Part of a small language model's weights.
Size: 4 heads of 64, MLP 576 SwiGLU.
Architecture: RMSNorm before each block, no biases in attention or MLP.
Training: 170M tokens, 5195 steps.
Each number is 500 + 50 x the weight over its row's rms, rounded and kept within 0 to 999. Layers, rows and columns count from 0. Numbers have three digits each. The size before them is the row's rms in percent of the matrix's.

# layer 2 attention query, 256x224, rms 0.0396, rows 164-221, columns 56-111
100:506532499535415600571512486520511466478536402605515448547566501493495520581495580500486430550586565458571466479502532440529491512476495472511494543487447546475529503569
097:476551529476406581495472479471557525520516406554446534478506535509381511511580509492484493573449455399524510462543413456536525438427488472471532437513470509546477521522
096:498428455585512451603503568523509465487516465503444429526430424553492491508507564489520535448547509574466457472443524495486524485491583499522499537491613559563527463540
110:494537573510510464521522508581471540470561438460554463511536447499502524547478380525569441525542493506490484481420516515416533489474414588421507458512561466455528453557
123:544494468519467554464410393534575585514502484552506452539498515468441555504430436531431434483551472466491509525561509569576459386473489535490367469481552515566532446546
109:551505494490545591492462481476497427528516417513521542475515460394489381502508469480481485486477397479496490469515492517467543568469533505505535506518613475530489500492
116:509578499503543478442524547520536437480507443529513497509478530579451353565639443508433480459404492445604418489495488448549556530581506510515431542552571507569444484487
109:480548477494473558443491528501542518486410540473444490503474519438572608582523479491529513464490522478461439561488542448483466402517445451477668552521515444551551489434
105:585543502610455549557473504500565437504482500503470527474516486538492476569534505522470475486628529465418578449484476414524447583533487525520491570412589415547442519526
105:553531524503543513497506470443517521544515468538593450515425515414548407552500486564550542476503468514489441467500487467496493556536476494445492486547468495422524523545
111:481475494531648561444545547550484562509531518562451500544473541453471435480421477525527501464511537457539431512529538546564437475537465541484564406539534526491462475472
112:445509505509519581478488540504539477573497556439461528472488496418479593545568373516505530449522493495459437513507543520498558478571508432492429598492455613538529548538
113:495506438458623528520424505432415512496466449501473476511450458468493452484461511521550470528490412476424414513482529532476431548545531450448591474464482456554490528497
113:485545510462515436450566510571514529514444538453483415542435515502468482489538490516422475583655527541503427441419577490546548425456485483510509499510532481457553454466
111:507487522560489583523519493484486434516565458544449479558522521464449536525492477559524511491544544571482433469452465496474484571565475443439466521427510480487482386553
107:495575529539459503441561554514512471521408539527521478440585531468458459528533500426390569444488508459431501505542483515460467515464499472503467472453560524462445504477
105:568485541543629448514449483505512465518548490418508537523533570413543482505493499599452511529540576618493472545408449427512469489570598524428540405500516515573477537529
106:452475555532506544497466484489471577435412539500545431411538507461424565574580582554470419559464432508510495518462491414465480486513508530568515505513540554443455496472
109:530538483517499513502522436494504518425472486581472468435504562466476470442533590420493551407442461440507534517453473546547434418529520470406527565502618499487518505558
112:529534490495577500478596549401383554449516506436491428482493543548438462470512517594546373528483516487511576504498467544539492490458494493446515402505498489490530567481
110:535479552512498536483535499437499474494447503452451481535565520481550546364484537549502586341531514541581575554584466460443521434535515497463533543561481408487524510500
104:507471469513528532452437472598547557476493477550382506439498422430544530540502517447527509525532413444527451441476530554484525580545493521460526526517529474517464442525
112:586453465456522542440489469484554442501575465518440422570542608467530474601502551513530428525456517460504491514461546543501519580392586532441568421447438519492632427456
105:597518505434540498504501538556571462520413473610551475511470408585510420528480419573510514500594489444513477456548544579417533509453622505523554564476490522493498543504
109:495456522482559559572475584533538522498537448441471472399505488602529427531500568441526566479472518546539503525520491532589611553563549438562430581590511476542553552476
104:467642526507394494545503599532490503488567503427385434504465416556552523582533469496436568458540529475524637446508411455545563475540494521477445477486525535582476435486
110:444479452493549553505509474496572431477452478541415531444446507542512443507400472552501451600418525519522506529575592469526511522485507381527543320423492503522481510452
109:537588402572385490433568470558431458408494456564522411561516588607373523543545490539538520530508487528513512476470592513575401445557618508513433508561487562422506491500
068:560472445521516484485452550521424496522566606420599423626533447548576469472549522512529442537545518470542532499526486464570506540464538438544432521427488491505548414553
076:533496438408489520460448534524415490509560457549437526643517469557444456491466477416499505551399564464460477602544537513542513553491485544568471527522511595500464523501
084:481392527486597459514508500437509541420436481464498490476470561501496461485541512457526541538584621494477537501523558444510464458485538583502490552497491499406484597486
087:505557531558512500464356528482617451578556531582446526524527377442547573489466541542518481486432531469487450408488491496464522507479516429400515467454518488644573496422
082:471506495548432419530478585508513498600600438547452529438614450523511529545562527474459470497484562535573510519419603527490516519525537445456536540422468477517495433450
082:502573444543468470517464432508549529580511406498453604495579503454465569568418610465442478441457363519441454447600475522492508569548578443470499416506493595510484457468
096:482398505358612505558556530558419434449436534448537541448500470533430367442480476506458586504548422547490534507595521425514531540503562566482481516580471424474483512618
088:490453595450556596568527454516503505441511519543522424483502431532516443452490374555555512503489469517482568552456508519511500522472514572509506492528484516452577477485
096:551482553498506430511574520529469494475421515493499489491484553429582470501467567514540492510520580526478436494498463427499468458479563497520526467537537558521636528472
106:549518557609519552569545436496488377455466517610580487469524506479476484480527442503491510449474499548577499577446544459491579472547524421419435516543508492472575536539
088:483507479551584531483477494544507550426521521465576393458489494413479444536493550484531499583459512451548499519541487561508555496459518495599539542533550557524625408326
094:510478475511492449557445461507443481483468496432498470438441545480518490438461506447412329550553493457498569537550512491517448544513604551531479519496579489537516571563
098:501604496515490525564452524463476492641483451449407486495568483454483491423497522596541489556571444468558512502488451577479499542417517554554523529525575502497505514574
100:582454433462489500515459531536553560463529516492523534557487473481546500498593532544484544444424490552512493485511542516503452595460439331513549513533521582463503475475
114:511561505540468561493555421555526490578506428459512509493538502432531500510475607518560467542497588513537582404532508533475534539482587481499510579510662559521485509552
110:438514534501526488520414444551517425607552544580460534489588529458596487514481618522509477485502481604485458441484488462453472595547539548565500425479536481497564587427
108:528388443480428486543508516498459536476555478529556551547537529518417491466461411561512494418544503564524517544426458433532404521448453538502497491537478541524548441494
098:562489516593508504386514469463489542404540510498536456488497540482519433501439522531481472532501579493544494501449496532513518542538498480552487534506488519506608438477
106:515493472495484517395437443551481480538494520521498461564453671594412485492428543476485559556479442473539430441534498474512443546439544520595551521462522469512532499488
105:459632542475491508601413378403643620487483475478452517411492474518531515491517501462642501463470521556483460364483489562469492530520526498511494547494472422550492425476
102:499443521499478439517543435473582462522535513568479491489438401464543524492587480515379549508447549476433465528459482521495492503497486430500396473457547502452448515473
104:533511472465381440435469396532514476463555464502556451501454493522427498505525503521534529564513442399485584492601542526556442574507493566539552564517445569518543544505
103:480534502551496487534512459508516538594413438467466545457528435463524416441448512449473502537502482426577491445502516560494515535521564466554519507508588416528505480489
103:408462539530498414593523559517564389538473494485362485648494443516518536430510533556548425447564478506529539522485471498470553588440475549595439453465493469503462549541
076:467560578480496550550491509510553534577541520589462462517518515525502569529371576491418538448459421481519502536473514626539524481422510566465491473382491472425481533490
072:504547576534440485526573422430510508485448447427493535522513488413496486518360488462565589471432502511530514535493496450485548423570557506517510493572445490548437490537
067:488502620481570446530464461518487567544596458532537498479492436480539434475498480513446528442445435533532518468516552445564527478511608470404571529486458511569505470459
073:426489483498403474625500473602507516553551490553499457440543452565464591447349609475418449539481582522576497560504536523498520550505547470483382447486508534507520483539
082:396567605623511474514571512466569467485474542507472505570547581574491522463560509514409464514459515500565474400521543536464527556503421518561449483555559489522548463477
081:439490589432502441517593457472516515564462460458497556489425435525640572415503572437492470576477552514516518450600425542464544497504508563559542588522479556539487556536
# layer 2 attention key, 256x224, rms 0.0396, rows 164-221, columns 56-111
109:491532570459484511534472497454469466579471508567493632556482514501455460542442532480452546524446488499500520535504484510393544481490461436521439403460469493463456409511
100:485594466433578443509496414462493518527523551381504557486430457491446483534491529420483404464524553477421469585560462521458615501425491413471486530537540453466441466490
103:560355566636478485465480468543518557480529466397509604495486493480561570470496486528565541543583445436326492530528480442490443514553477528553500497494508484596489507547
109:556494458513423513490483483435504458503475449582399516524458521491514485444473457542504467516387488440494530466525471556580503521519453426598596543499428453564357504488
116:504451498568557417580600528532432516438462586559384526524478583524517501502586453590496535507525489538446529474524502525457420475606532447590354498519540569499521446470
109:437500450487591389458504492528426584526521429420428582469569520530450571421416487517608469546511524531452521505461393479546457481523424561559545496374563460527463450534
112:523451492499427506470435504551507475483459413591556602529507483483541459435550523508541510488485573442441513442485513484423437516505545519475623523478587499532534511597
108:472513520513506461517479547462494448479578517398456568597507458555495438511554508560394484401492517488446463485449453457453502463483517516500471448452530520514444441591
106:573499562481424560369397546459517548493507518560488549550513530548408438495513482449521563520455451548496437401544576587450442457483540485541540474523458491532549494508
104:514507501533591488476533521480482446519537495564456538530576533457443473648592492501417550517438487448552410512448503431446493477577495527474491388458502509588483541522
108:483517548458522480449559508438538484511540508502564543575576529510460518425538536455561482385567507438590557515520428465476507423610526469458453546548556436576420434541
113:451507568501475419473451489497518494461531544477483461516564420524509487447456486446507539476415393523541626583513542510507536529384377454526508565510493539478442476534
116:524445455432594534495615480525539401471507446503531479450588403462490460459424500708449521473534421447582511517502479509498530458595530515543470454458504524481495552504
111:440526469556421524496611515393547551520482484496421581388504501448524482624468415502543540497444556424487504550529510520522481621467617534521506483465508559423477477548
109:526540486397467491521442506392531513467557428393493421460533480519502527529472512415575488650528414441512477410503458513468516552574492451496451537441572566521553531496
104:537476507490549487424461368477535420457512519457465510603452515501483529464500593445514510516599552460496508527438483386572375500475446485438520546425495569544520567507
104:472490501465474525463509530479518488398530490532530451539570489470464519559492549562544503458534479490642575452458507457488539505473592432498466596521529495495545446511
108:380503548524503450436473551513500465494594525504547498560549410553616615456484530568502560501472646482533421481547503453539475503554457482578544440451475498436450522449
105:430542519532500444449531490490525484464531486466533527458532373514477459537525581471613374517481474577509534605454503476520473499589499553549521500581496434479546481450
110:533439486579415552569590498549543520465528517537473528457527560467550463465546523412475414434443564552488401527548443571481425532499476461472507556425569558514485485475
106:546459570468464537524482430445496537491451469456568496437564488469607439424536554449542459534396518539445619469538510419586425428505469493533478486469441535531461553563
099:464560572450518492527503585488552512609490444509584476558481430487483385531534552472476516526479465498519575599593392441439513474559551500520451481410551653471507475508
107:500509448449501587516450584553482473566461525521455596499514577369483531521392454505506456477486527646442544448407540487470496447533433418460486488524526507619558473485
101:534505549459624564530461605530591563578600482495495558549516518475487518479528529529471528506466533526433485535471507397539420453557473573508424536545471529590500533501
103:522564586448451497451501586469494520539530469511417600443473423438552454389402513410544591534412484481449523440406505453494478500453569506510477501450535463426500496526
101:471537520453494411631624426523503521406520517556507521421485586528472489479502428428564576546465526530437536533492463436509459533411524557524564384468509499455552545586
103:408492544531514518479523485543518567455485481547435460506426492498606503422493473464495488505510414529555534489492511490476574442493537448462545413460457524590512425508
105:533466510526467530478409546526474409491530540529563494474481399466540552446495389545539405518565486456488485438390525415450534448505435513461558380408475565525479404573
068:448527496405385424499599456516458394490391496502542502466498478550497593501430535503498455424423488464519518555486539535457464468511453433477447527581580583510438374470
077:524488616587527483483549580513445569525469562518509473541551494462562478524526472479536617585474579551643681461503516446454551478485591558532501552477484479503528568498
072:496664577448510531574461527434441476427511555482483444495576487461502464451467511576571515546491498517377451447510480510505523467482462380511461507478521521464480530478
076:590435507520495481479475522532448508460515465513442519479456551572440535497469470435581438479557436410533521488459537556390388505470393650542526468408552469456440490494
085:507490529468516537551474456529348532543441505514429515465512496564537528488541497641440508503534480445482551612511459511486458510552549560464507512498471462468521494527
080:499529448586484552407579471531548575572506520528419616542491547536567532484537593481500574407462509506459568529533496504443332451593570553516483600392504474486537524579
072:567487578489484423612498472524520498486535545428543451508519438534562525444523514525597511563533473438515458548428489575497523469450451469501426524531550529411527505577
095:531548515587421487481507440454497467526528456457467457517426470518482537451573405562461487509436576463484433562488563498526520476449445536621427472510423540432511549478
074:484576526597480433428480530474500568479533445568485537537510552612392572462480513516528549410469585429609534461464463526572367564520498443465485494374450491509549529470
087:514468464481517502418399523484573528529520529565499560477511449468559607477531541505525521516502462424440435454484568486505512449471490354539465510460517504536482399417
089:558453529559485413509521472561403469537455457507567420477478511634529525504565534477406473496394558508518472525513543437557479508561479481587461466522540401400418471449
098:500578532513515505504406582479550527519499470510432539448519512493478488467486503526520521429590493483515532578496491493475476499570568555546560458495487547598532479472
099:493490639481542483512493502498514460469489527487484418543526511544504466511504488461510574435441503508477485530422582542573463519491473512590468463522560586506497497548
108:468464553534582557523540493475527434553513543535459487435516565508446535401454631406491520520428450504501468453495486422521511492432555411457498462442388475422559618503
106:480458477537480477425454605421514515549584465529604427591545505489531563509480491454573568529427510431406501500462506504545409456452470488565434555554440587453529502524
110:552478602558526505411451534591529522399443489438562540429549538525453486538494536487514543434628497551465449472475522460528427557539547491516573420486500539533575470517
099:502587525397472437432563560548397539548504553540555504571429506572507547494540400562559522451519554520532567471490564375568561387453511480513466546460494526527568416486
100:470473510487399533486455542476423476449502504533550432493497490525493543608510456463533478511554460447530542445395447605485506514570415549526541567452492460493459481475
103:548481497473565453513602520646511479524474451433504548424404542470536474441514470496521550486599543533523464384588539488494546452502454544565493491559387496484528466542
102:396609487428498488530537552532556503453540482497440520454357523405420380485576529507486461472580469508503532522479483549469472508473474579558522520463498528553461484563
105:505472484603431483502534496482423649458483512506579531475600485598469496542481524494533538503352411533542542502489595528494495470472548557467502419429418519552516550483
105:500550528479585482515460475445526567461474535485584474473527418483433479480439501525517563561540577547460399439501476359505524435587471466457507490530407442535437489467
101:499530439400508535461565590544492587546527535573402483453476575557607476480446591475444442410473486439445564478504601453483435512511526547520621546482513491479513604515
100:590438469491534483493506506534506612572450432516564569506513534520476519558463412427556565456518511459433606459557499529508573506417445559424692527541491561509601465561
069:433523524482588446493464493453387510493562444487552490600533504462506525544449472636572457523523613490579470479533451370494458514506591513656461551548487507545459502514
064:476595482480416502520516496511512580554522432461527539431450582482448487465463478505480527515502522567434495497574500454539440587453494546531458605560424489526515509598
066:500569426530575472501453485535560492484497489460570557579528553507489553442438515493542449449526449515489415605525469470552466499485489480542430478476562521386529491543
072:368524578571575589512480477478560575441494403463475620487446441549566500519522394533545576460537521577560530456485485595565391465445526520505523474571550465637538522610
081:393493531474513505461511458545438539528438478525416491412489448482518460479473454502449512494510477461451531530424419612490544551501514452478492508492554587498524579471
081:510468450436527441539589399589404488464473500464439581494594456541580511471434468406410510449498432477480481541604459441538538515519585396468406501532454573484516516571
# layer 2 attention value, 256x224, rms 0.0396, rows 128-191, columns 56-111
096:565545423528480493499410499547506462425529451480500520512520474481541565493508499518508462450511537544582556479385452544484467419482458427491426492554565515460507523465
104:476484563459462489556519392523478554491433422618530463512523503494467466437567457510552490460568526468462492505553578483552521439438562502459509520474467541515530594514
093:534515561441449592482406389542477487497577508490516378534389571503494469505449391535508583493576613455521454466522580475425449532617563476569457591504451506529398532506
103:395536478504437442484508450484567562489499494521412425487546548508521530545475460536506479533533549473477478531533538539541497532517517523443541477507553437514394552594
101:579537487495500509568516522534465574485549517480491580496458503575545535581418447411452456569443593464446476550520540489534502559577585471369435525564440584432503481535
100:475471450496491514487480514495474584502515418516472544399529454499440534544567332587452517536516498535551553483501498586563583494473471519602495484450489426467478547428
102:483504442535602517560557526491446509493522490612511363401483546410545488519393589433568458519435471456550570430536498579538479494436507456499531492476475436468528510478
098:497521464504520495479593456583523558440501465529462489402428504488491526537577555474499411529487504463512404483529503466568510555511508550543519494471530528512404577534
103:491454517444631492424441511539522473594496455457464483533481497517410498428522517515570493410458452482500508617386516520488553489498473404542528528524495472516391421543
102:447445545554426584463525492608473508479634527436565449481586551533504432440434526559486492488447541508464530509516578470568420514412408512446454561508624482437516502506
093:535522476562432487465436458546515602453559458479505354451488493533479478516523548517481478455530467411561540526444585465595520500511596473390561465465550458547561547515
096:573515526590422462572539539517605481475463481631505492462527526515440589522469531526589499447484457599450571460423594509499446467545549460445535439590484521546488504530
100:517473497526484509494450504523469502533546441476593540552534476447476530413495499396458468531530522585563548504477431463457517529466498558567522448567602574569438441505
099:460504503440503519462467545548469558552560496545485534453519424523432453503493454418426515460635507505398489601429508547534468436640473402461424532431606545467564500464
097:414511392558422558467493501501544537527504521555530485448509555477556427510550460523490629434485505519589564525466576510462592506606505546482544471459590486575447442537
092:476516518517522530574577534503504465609569472394452402555462561564531426493476523466534586521452469558536565520489560491494640461553485556482515416457582437514497610428
107:520484478464513519544596485563563582539536474442533494593517544481512482510488490448441481409465503446501542563535606444501476454503497465481441448557484572563463418533
096:547465487492587525425516457601551536577568501589461474435487500489565500469552553527468481554570480565477527524496478428516433528544485580401590510477461538470539603493
093:496511533566530467444466424585466562693549460508436460562560505501585563493604499478425432454470491498496545475447510559479526441521438454504478480525540518548440560492
099:554442448438558514495404541570464553531521532553482462533581522522444411524495429491449498427505495524447491485494521561431599436438561571410425487483454545544501441463
092:591473556521430432536512482585521511477579498528571481518519522508490551527492575466492515460443529526507523514551471480431457435583608519535560468532437436425488503519
095:372510423513474468437423513549472448451550550424457470554456493562469396511530492522516525551444552409445470477487527580509521463490558534573531514554454535518548495489
100:567618511433540445443572528515484520576509552469487483507491581472455444440430443495611465412529517489534522538414541537487504552548559494421503551523550494510443442462
088:562523555596457418411528480482494535478543438468448565502557468533520478482442533502453484499457557440552548526481510478416500518497441511452475456492529475510551464526
089:526508448487438492611442538532528533473403513541536480503422384528513511570531413478529402429499526443482396557500615496430384496443477448478431401532513485582466453522
101:530424489517518396504534514487578588463460533557600432453465496506478475470462462539495432545501481482446532519575536591614486504612558462489473388485515570558529522554
098:442491484534547506489531552504533416559563558557460542474477447505448528582482519547489637538533624498577546542461495509544555434501471553507525601439435437517481488425
107:524429441471478542474460508510469407540558522534459543473521492541521525523495454538480569490379452385488494457577393486495535473511473513469465390579499547508560603456
095:535479501567534490509389536546450514453460517406490504464516502528470526451610570478549453516442503505528573499560498481529455497567477380406476535548387426520615534499
095:572593555539499511545498437631542595397457469524465535500511502542540530414521457465452549531530497542440509501443389459452454519629540502557497475484453461459451362539
100:535504493507511501535358504497450457439463504506536487577514568462569488459451546483504536501534565460465507486466464425399524545490514442546475417508528631476456488504
099:563454485618519515541488484513505544511501551503480500537534542605526539479438473558475549574464470427597571531450553457547482554483501422472468514495544490498523555491
096:491499570429595580460437457467555528504471526478424499579562564475498472572487551476621494441512589487585515547542403504593522467468496537485509470450511479441549525457
100:455444457506567519549517539535551391586484579473472526557470450501476558529513486527523447419429521498449503501538508492436478518581512529493515534487570553492511443519
095:465443489466553450492474643455551498537506619498550491549564470454491498554546535463523473572490498611472571513467520464559404507525464453501472536450458494515399498498
095:474540458475574459537585487450449451579586418432466462512511528464445488603538466435543519566538567498568499535473453591516469500422510417505497502526543460585435518489
091:368554522561530510521488505545499502448505412532499470650421474480532601476448530511533572520444597415497512569472498469459519604506544588424503566408375483554563583583
103:583377511457445507540460572569598448544491456492457464594546413455451448469537530518470517489494509514502490409404495449538447421457525488469481508525525520535627644536
102:428500509583469542465479617427536457499492516524505547485454551379440515550462528395553448475486614481526524425575558491509530481517541462467532476565456509530466407463
097:561500486518584587377402553519485550493507584431448512524507463511516425464492496522479520494577483461515533476568584484492487455490453565509555467472521522561441436427
102:507543578477543461486526512422559435405439471479525466548452510521447563546459499458519620653501512544389509456437522443567516582498471530410472545463573523520437511529
097:417521560474502496466406551517490525512485577505407496493512473491532587505463528491546458502454446510440476527537484506473553548468520520416470503549505561599589514426
099:508512543442528468476482426531467459476509415482495468461545450499401540469431372515491530570579484533398583506476418521499525477491442626491516574489435526490442541511
104:469442408519456476492472465533545472508472516504478486528470437384493568525528562560528586537493600505552541429570483522422583509489456578547448513562553438548523538454
098:481524559422400553475530555493475414563502485469442489500558622475571439496560508470499556412581520554469626537372460526437506476500478425458460513462547459482499448454
094:479439512531466506434463472520470479518544492404466515502549515609479475520495442479457484418475608452458542415541579580510428427449448413476457491463561516543432538458
095:458483532438548472456518506495497448611511559499432428586481504435492493462520513433583554501583521550502462525569575410651457511545489475538489559534492559525530497484
100:498510491517511517497453515466521618616494590446441544466425521352496461523556498480603518486538534489477603532420543552520509478464598507549432562563571536511557511519
101:458557542491476474532533486477531566421568547459408476443456528493592477497438475636558510459475436539509564459526537628432466526448513483472519464431454529493528529465
096:436469502461465613474377558578530497453519434454575452456494487462436439486529527512475536532497655513572420485561469480520520504515503596544553494342485485559496411486
102:524393489462483545512480560483500407531519469505492525455520482549513504513485543623496561603524460548572519540562588469461592490529532501518514536513503526461556566454
104:486505498502526433518491465441566507599461556473365536578469489517486417487448550483484580547521535518516489442501508455546584541480513558526471489484501384527565512575
095:437537467546480493490462498520447510485473563506516612458495550483467482513466362547536471501611550508547420551425567523505504464515489549465555503570507534578585551476
105:548490535524452520515515470529566482494523445510507462474604554462514543511564363553592609535513519436472489588542468417507520409449577507604446519526442520458552515520
100:550499599536504394524594538511474540509388451455381497497518438539466486469544539447498402594566497586540466513455443470444448540532443432536529527448485523428511490510
103:562641557573511548443561603512527572516494534599494547416530443556475489452609511410441483457505528580491462417449505510553603541451468522561518525428555449416586447460
102:534497567592503512496576440459526530480486527540491526568513421503501579569549492567377609574450622473460416410471451528473488467423542592452503491400589500415509448522
101:424458531529505500409520535451615530449496451613463543595548377558515465490530475482525515472530511409575430526552433483510517532492512540526505455504431420539611530454
099:448450564512547588491553475502566533500528456527555527451508530443555435534484449448524597500416497458526509432456507608414405538587600587496503502415503457472535481521
107:478477474595511413472561520421613460430459517520467455416478532508434569490450456574535490423472528453457572391540502535413459387500548499483453450493451530572614555576
097:537538566602470530487476466520504497552518511486507537426539543449470543429435544428456518432483519516630425491473463406541569399461524488432459557591477492490413405489
097:507569513487432581443474470545495585460579521493470494606456589525448610532486552471514513512476457595490508537527509463532554481528514493476498444553506453516565526444
104:603529514463519472471409570561469545516509539488566440522468499402542484424552503486524460444501407456535419540569427567497530504528490487437606558523445440465468470541
095:577513500462554469546477599426542484443410474551502461473491583607425516520468614564516470483518567517458444452497540336489436524466552518503477455598453533488549552526
# layer 2 attention output (transposed), 256x224, rms 0.0494, rows 128-191, columns 56-111
095:579441483457386488500547524503543492550480455496588462518532512469485447424544539424550501539431503472453524508534576481502518508474565465503520546471453514589523471473
108:494474471478472541472437520519475544579447526513505521484528482501580492487539507440387448568497408444531528468450359500465493471475480501565527507470557516596441500473
094:444463475522469458503505445431532471465589523449435638574528486462505472520558469585576538419452456486595506417473543474537541495511446483431524494548544503528463427501
101:521529516480498467544435518424409460465441499514505419575535473459513534490480527504549513550472508455520542453514512421512553407516558465534481519413514502591491487447
104:480469536486539470507454524547541475459501373488452496536508514570448535522566574531517471576528564518539527496478521527444510525486437506519459500570616510521535497477
095:516423450396512468480510425527531429514485560583550498445443555526503511475555590522517450460493509463425473557457532478546464488429540495455514478566458471524514561384
103:486500516535489526403422509507442519469513606509556454591477590501356461521577417467495488537551434469539435495422448446535543469549531488511432554635475541565483459522
098:489394496520545455529631514410518417544482457494496539533380421562474472529522525475494609467620561535438555481382523559418495364412519554453438531509559443482546465511
100:585449537553425466449578491429526484487481452557472461506389431441590523485520533586511503545491483480455474515490477510487455481519482456484501447545424616454512546498
105:544518454538551493490484500387568532553447375549379475500552591518503488439464491537541503524460524452463521501462432500483469453572561451480416508516486656495562506420
096:489536515545610589505565633440538492433515581482434492475489512447468524498576515427442557478539399403560540496517491461457528457470485472496508479576450424586485436489
091:421540547445489551480442464577578561462489547496474548486501512496487423378463530552476489413461491515518575390547401524443532466539478503482442577510505507584464486489
105:577566447482533475556501531479480504494511484494465445473600525645493572441412539545527607512464571496537555585545486516541490563444484561501537463379469555430488565423
102:576588490561529538441487455570517551509441456537573473497529562534491435508531538547453481515398499545458500467475456455418503508528536457458494557428465547449488552401
096:495561523473564530428561625498553487513444513518430574459476559446569477434497475501561479507513447502495538472418489414589494457446490482523517463502537577464477526419
092:527588529506453533466539530428419534436502470494536607510556474476500504537582529507501384506456530555527453506514505435453481482465512586494524448509502535438511482519
102:537501541526550391521432593428509535532539406505536386417494474569509504486505444453559549550497582462440508464449484530502508542457512515470549363444521472613511506582
099:477466515518507533517520491475539475427513537470501418557512566437583448544538489506544475458415544371448592556578492553610532485498428491568524524586496488428487435420
096:526476428578506462584406514466498480490532436402537484420465423469499452444453517515495547490490519442496483481472480447540410560537536543464451457499541492590490576460
097:555498455483429496468510523560469535366502456523604517455393514508491448385433574478439517527471467465530445552566478492606565537502565435558457537477651467532465530446
091:502498525471515541401531476521539522516498455660536605626587494465525474524413471514517511479418545451527464476513519568513487589526462531459590427484520459480481512530
097:515457501529521461574518516565562490390450384400495436500548518446505381610485588488433487490503515553570539528513545560595444581508509558435495471383534449421459454437
105:494458426456468580495529420545525504534604486486508488452535503461497534499456509479475605480482478535477447524457444446490425492414482486480551435409432411447484613559
093:394491516400471508606422550520455483541578481509556578534559403495427512590547594572531480515514572502416481451487484502564513503577552513459419479447550405528576533571
094:418448562483405423464564508515525450478434486530556498557508461527455482590469478475485589504616501494520611411460446443490612559499504534485583592391564550452414591479
101:548549502553420547435474499437481476481468502519477513489408505463478434449543502450544449510471556441601574493468460518501465534482500505569562549481553509510462531407
093:453512468424546530516520465439479471487520456496371523461433472529577505496488505483566468460453475453567496599611587534446507507500520529419437426529449571517478586554
106:623525576478494528491564526509488519610561504463531448614503482521401572451580473484467504470500572558499576560482574546526500524527501501577439567554533495485578455448
098:452460437469458437485566516469493558499480589487520495550512476568503518495433452482552462561563450502503498447513553563437549509534485445547519476378471551430434508567
094:526428447547602469580471456576565431516534523600513478503397479549563503488494545570555433505494527512487502420412516475451530489450461441511565534469438436462461467505
102:556551510498540522519477438586500531535522510492479566459480451616509511422432482533504506476561424524508524456420544493538420470490437493401576379544473538576517543515
100:461501467496461494419479493497425559521465401568492478501561564504460496520500512456513485558454452441450498517526474551561461407450437466506535473488488624498560518473
098:515460435491444491522472401508495613549469498490517528490576483516476519422492473480442501551425539464492486492474611472540458470445427535449383430409383472521542494534
105:498574561454577414423470543542527523441484515461561409504437560477441522560475483508514547542625610550501496446550638543590360453493537547525457472480445541505561532549
095:511470550525499458545574396456414532525525481543542528580461461497525521443499441457479493556527506527475538414491585439481519559461532504452498517480543454550554559451
105:531469480453395483514498528502480493510545508537502459419625438504423481601455545587360460546478476494544557476549529455460590543507511561499528496466489546520501566511
096:508553570489524495464442560583553421534415484432441444484462537397553490570556456496494454497445535527496439545452546613520466414535491458406423458556526483506443436541
098:537584552402463508479513512526433468531496494521495471484571345551559508457453545462583515526466449471376448535473525444517574505488424502396510432454500560486471494520
098:417448492445460589516440550439507515560455510458456497554562500574511506449520518552436483542541466490457421547537464484512561508475495540554367406468518546489537574520
098:438490522574444476387461407485502495500546433598534549536399481539535565486537522538559511507469574554562388576478442558513525547578551461525491512423439453523379451579
097:492529388595452437462545513513380430468532520431444502401486459449512565506544455471588475461556505544532591374456562470368529493513544517511502437566507483541549568482
096:522460515519475508446445547547511530457539325540451543503460614485440424508509464522478524530485389474436519513500461559536517515488451559538490503434627538507504420498
100:514469482595473586554483446461434473422492469582544579475494497585558476599504552523464484555534513495591548459512581542539500512603517600571503557511450422503492495520
107:444535556482546406474504487536455422475455484418480525565506507470518452513470448521524434436459481583504520441458441524580545462492454442462485624521492495471511461554
100:461450489484518504535455547488468568504566511578515476451502529514482577570440420523475488474510411509555513454584438474538492510566566600480500480447439434535526566534
088:554499547560580510446519518488424498501450493499520556510473476540449610571449464535487524529480500413493432491500444345471545564497560469516601488517532587498533459532
097:482504503479481567479569502507426487471505530465489376461513498473599482499484488395512498478483531507486492468480454517445521403420529482452454322493494503412564570453
101:485483459555496391532434419481375519488518444511518596495461532514509436454456542580345459440363501469506465493458483502584517561528501440430492538423608587473488500436
097:476435543561562457469371486435469510515425553483555455606489511411441488518548503512517509424532479423528465521520496432501585492540490515519504464473530446527407463540
098:487509522428473435456579445489421493506409452562503513541526496558613480496491411465512517583465437520571436537423559537493545494521468449573472603539530521533505486559
105:500575507459422547486454523522526509501534517491452450473529506533458479515480455456492465472456448410522501511453504505584457564496471517487505481486470561514465413481
101:492600506548489543557598572521344476448492434471474512532565519462465498476467446404493525449552528538490449578514532407470460418490482516381537449505423500487512519559
096:479521472544510499520444528506447461492456470552425504460584449563523506415456442473535392476502553514519583468564509533537516490414566446516542467537582457444525519530
100:585514446538448640440396456415523502604518454533540426463587426524435493516513550559451431475452441430486432483462541495466538452458465422535540457479530484507553557578
101:514429436562458498572533535499421403481565578600559527493521521475412485462509534503488492447573566484470505437488546514462476415541376479537486455557436411526531496489
098:469485415568482411556485502352494586465526505530465527538500471485414543536530542527485496489472416438496458522492539511439445501595473604472378469470459549451541560534
098:462548501548419454479474457442426525502522499454475477510462540549476522493451458627609519482487543595487502578513537457504575530556552453549470519476445576566496493602
098:542500477488441520419432604474528467490463466477611521506522600507440514534484445499482413508470452437505540514547548507528532466429471535544435520401422527466433424582
101:482650508465484524461478468504440498504447516457432530485441485420430604544492513619462468527562462519460555518570512570480520455568589416462578466544450527457527472543
106:555537488518494515470456450442505584612517439466480536550499485522487463452588569416510537510463497516538503539496511515527560452524361510551508614502494489499452512515
099:573429528520525494518564555446493519570536511491423519507571487450503410538444435531445528540494396564466524463560486584521477514473479507577414409463489556552552482430
094:561502590477482577459518479458452471400422534586428457592466531480507515474533486566500451570407550529552494476570505558443570466499478561508432516533523575512535457531
106:474496590443397454518493487484472564471510577516492611460525478533552498437521600442516542544562506435515504462511564515594521424483542491484476419537489511438511461517
097:413500580515457556452410485449450448527499443620454476527539467503583436527532480522503486523537440442611391452464577542406480464402434510504459514442506599520449498473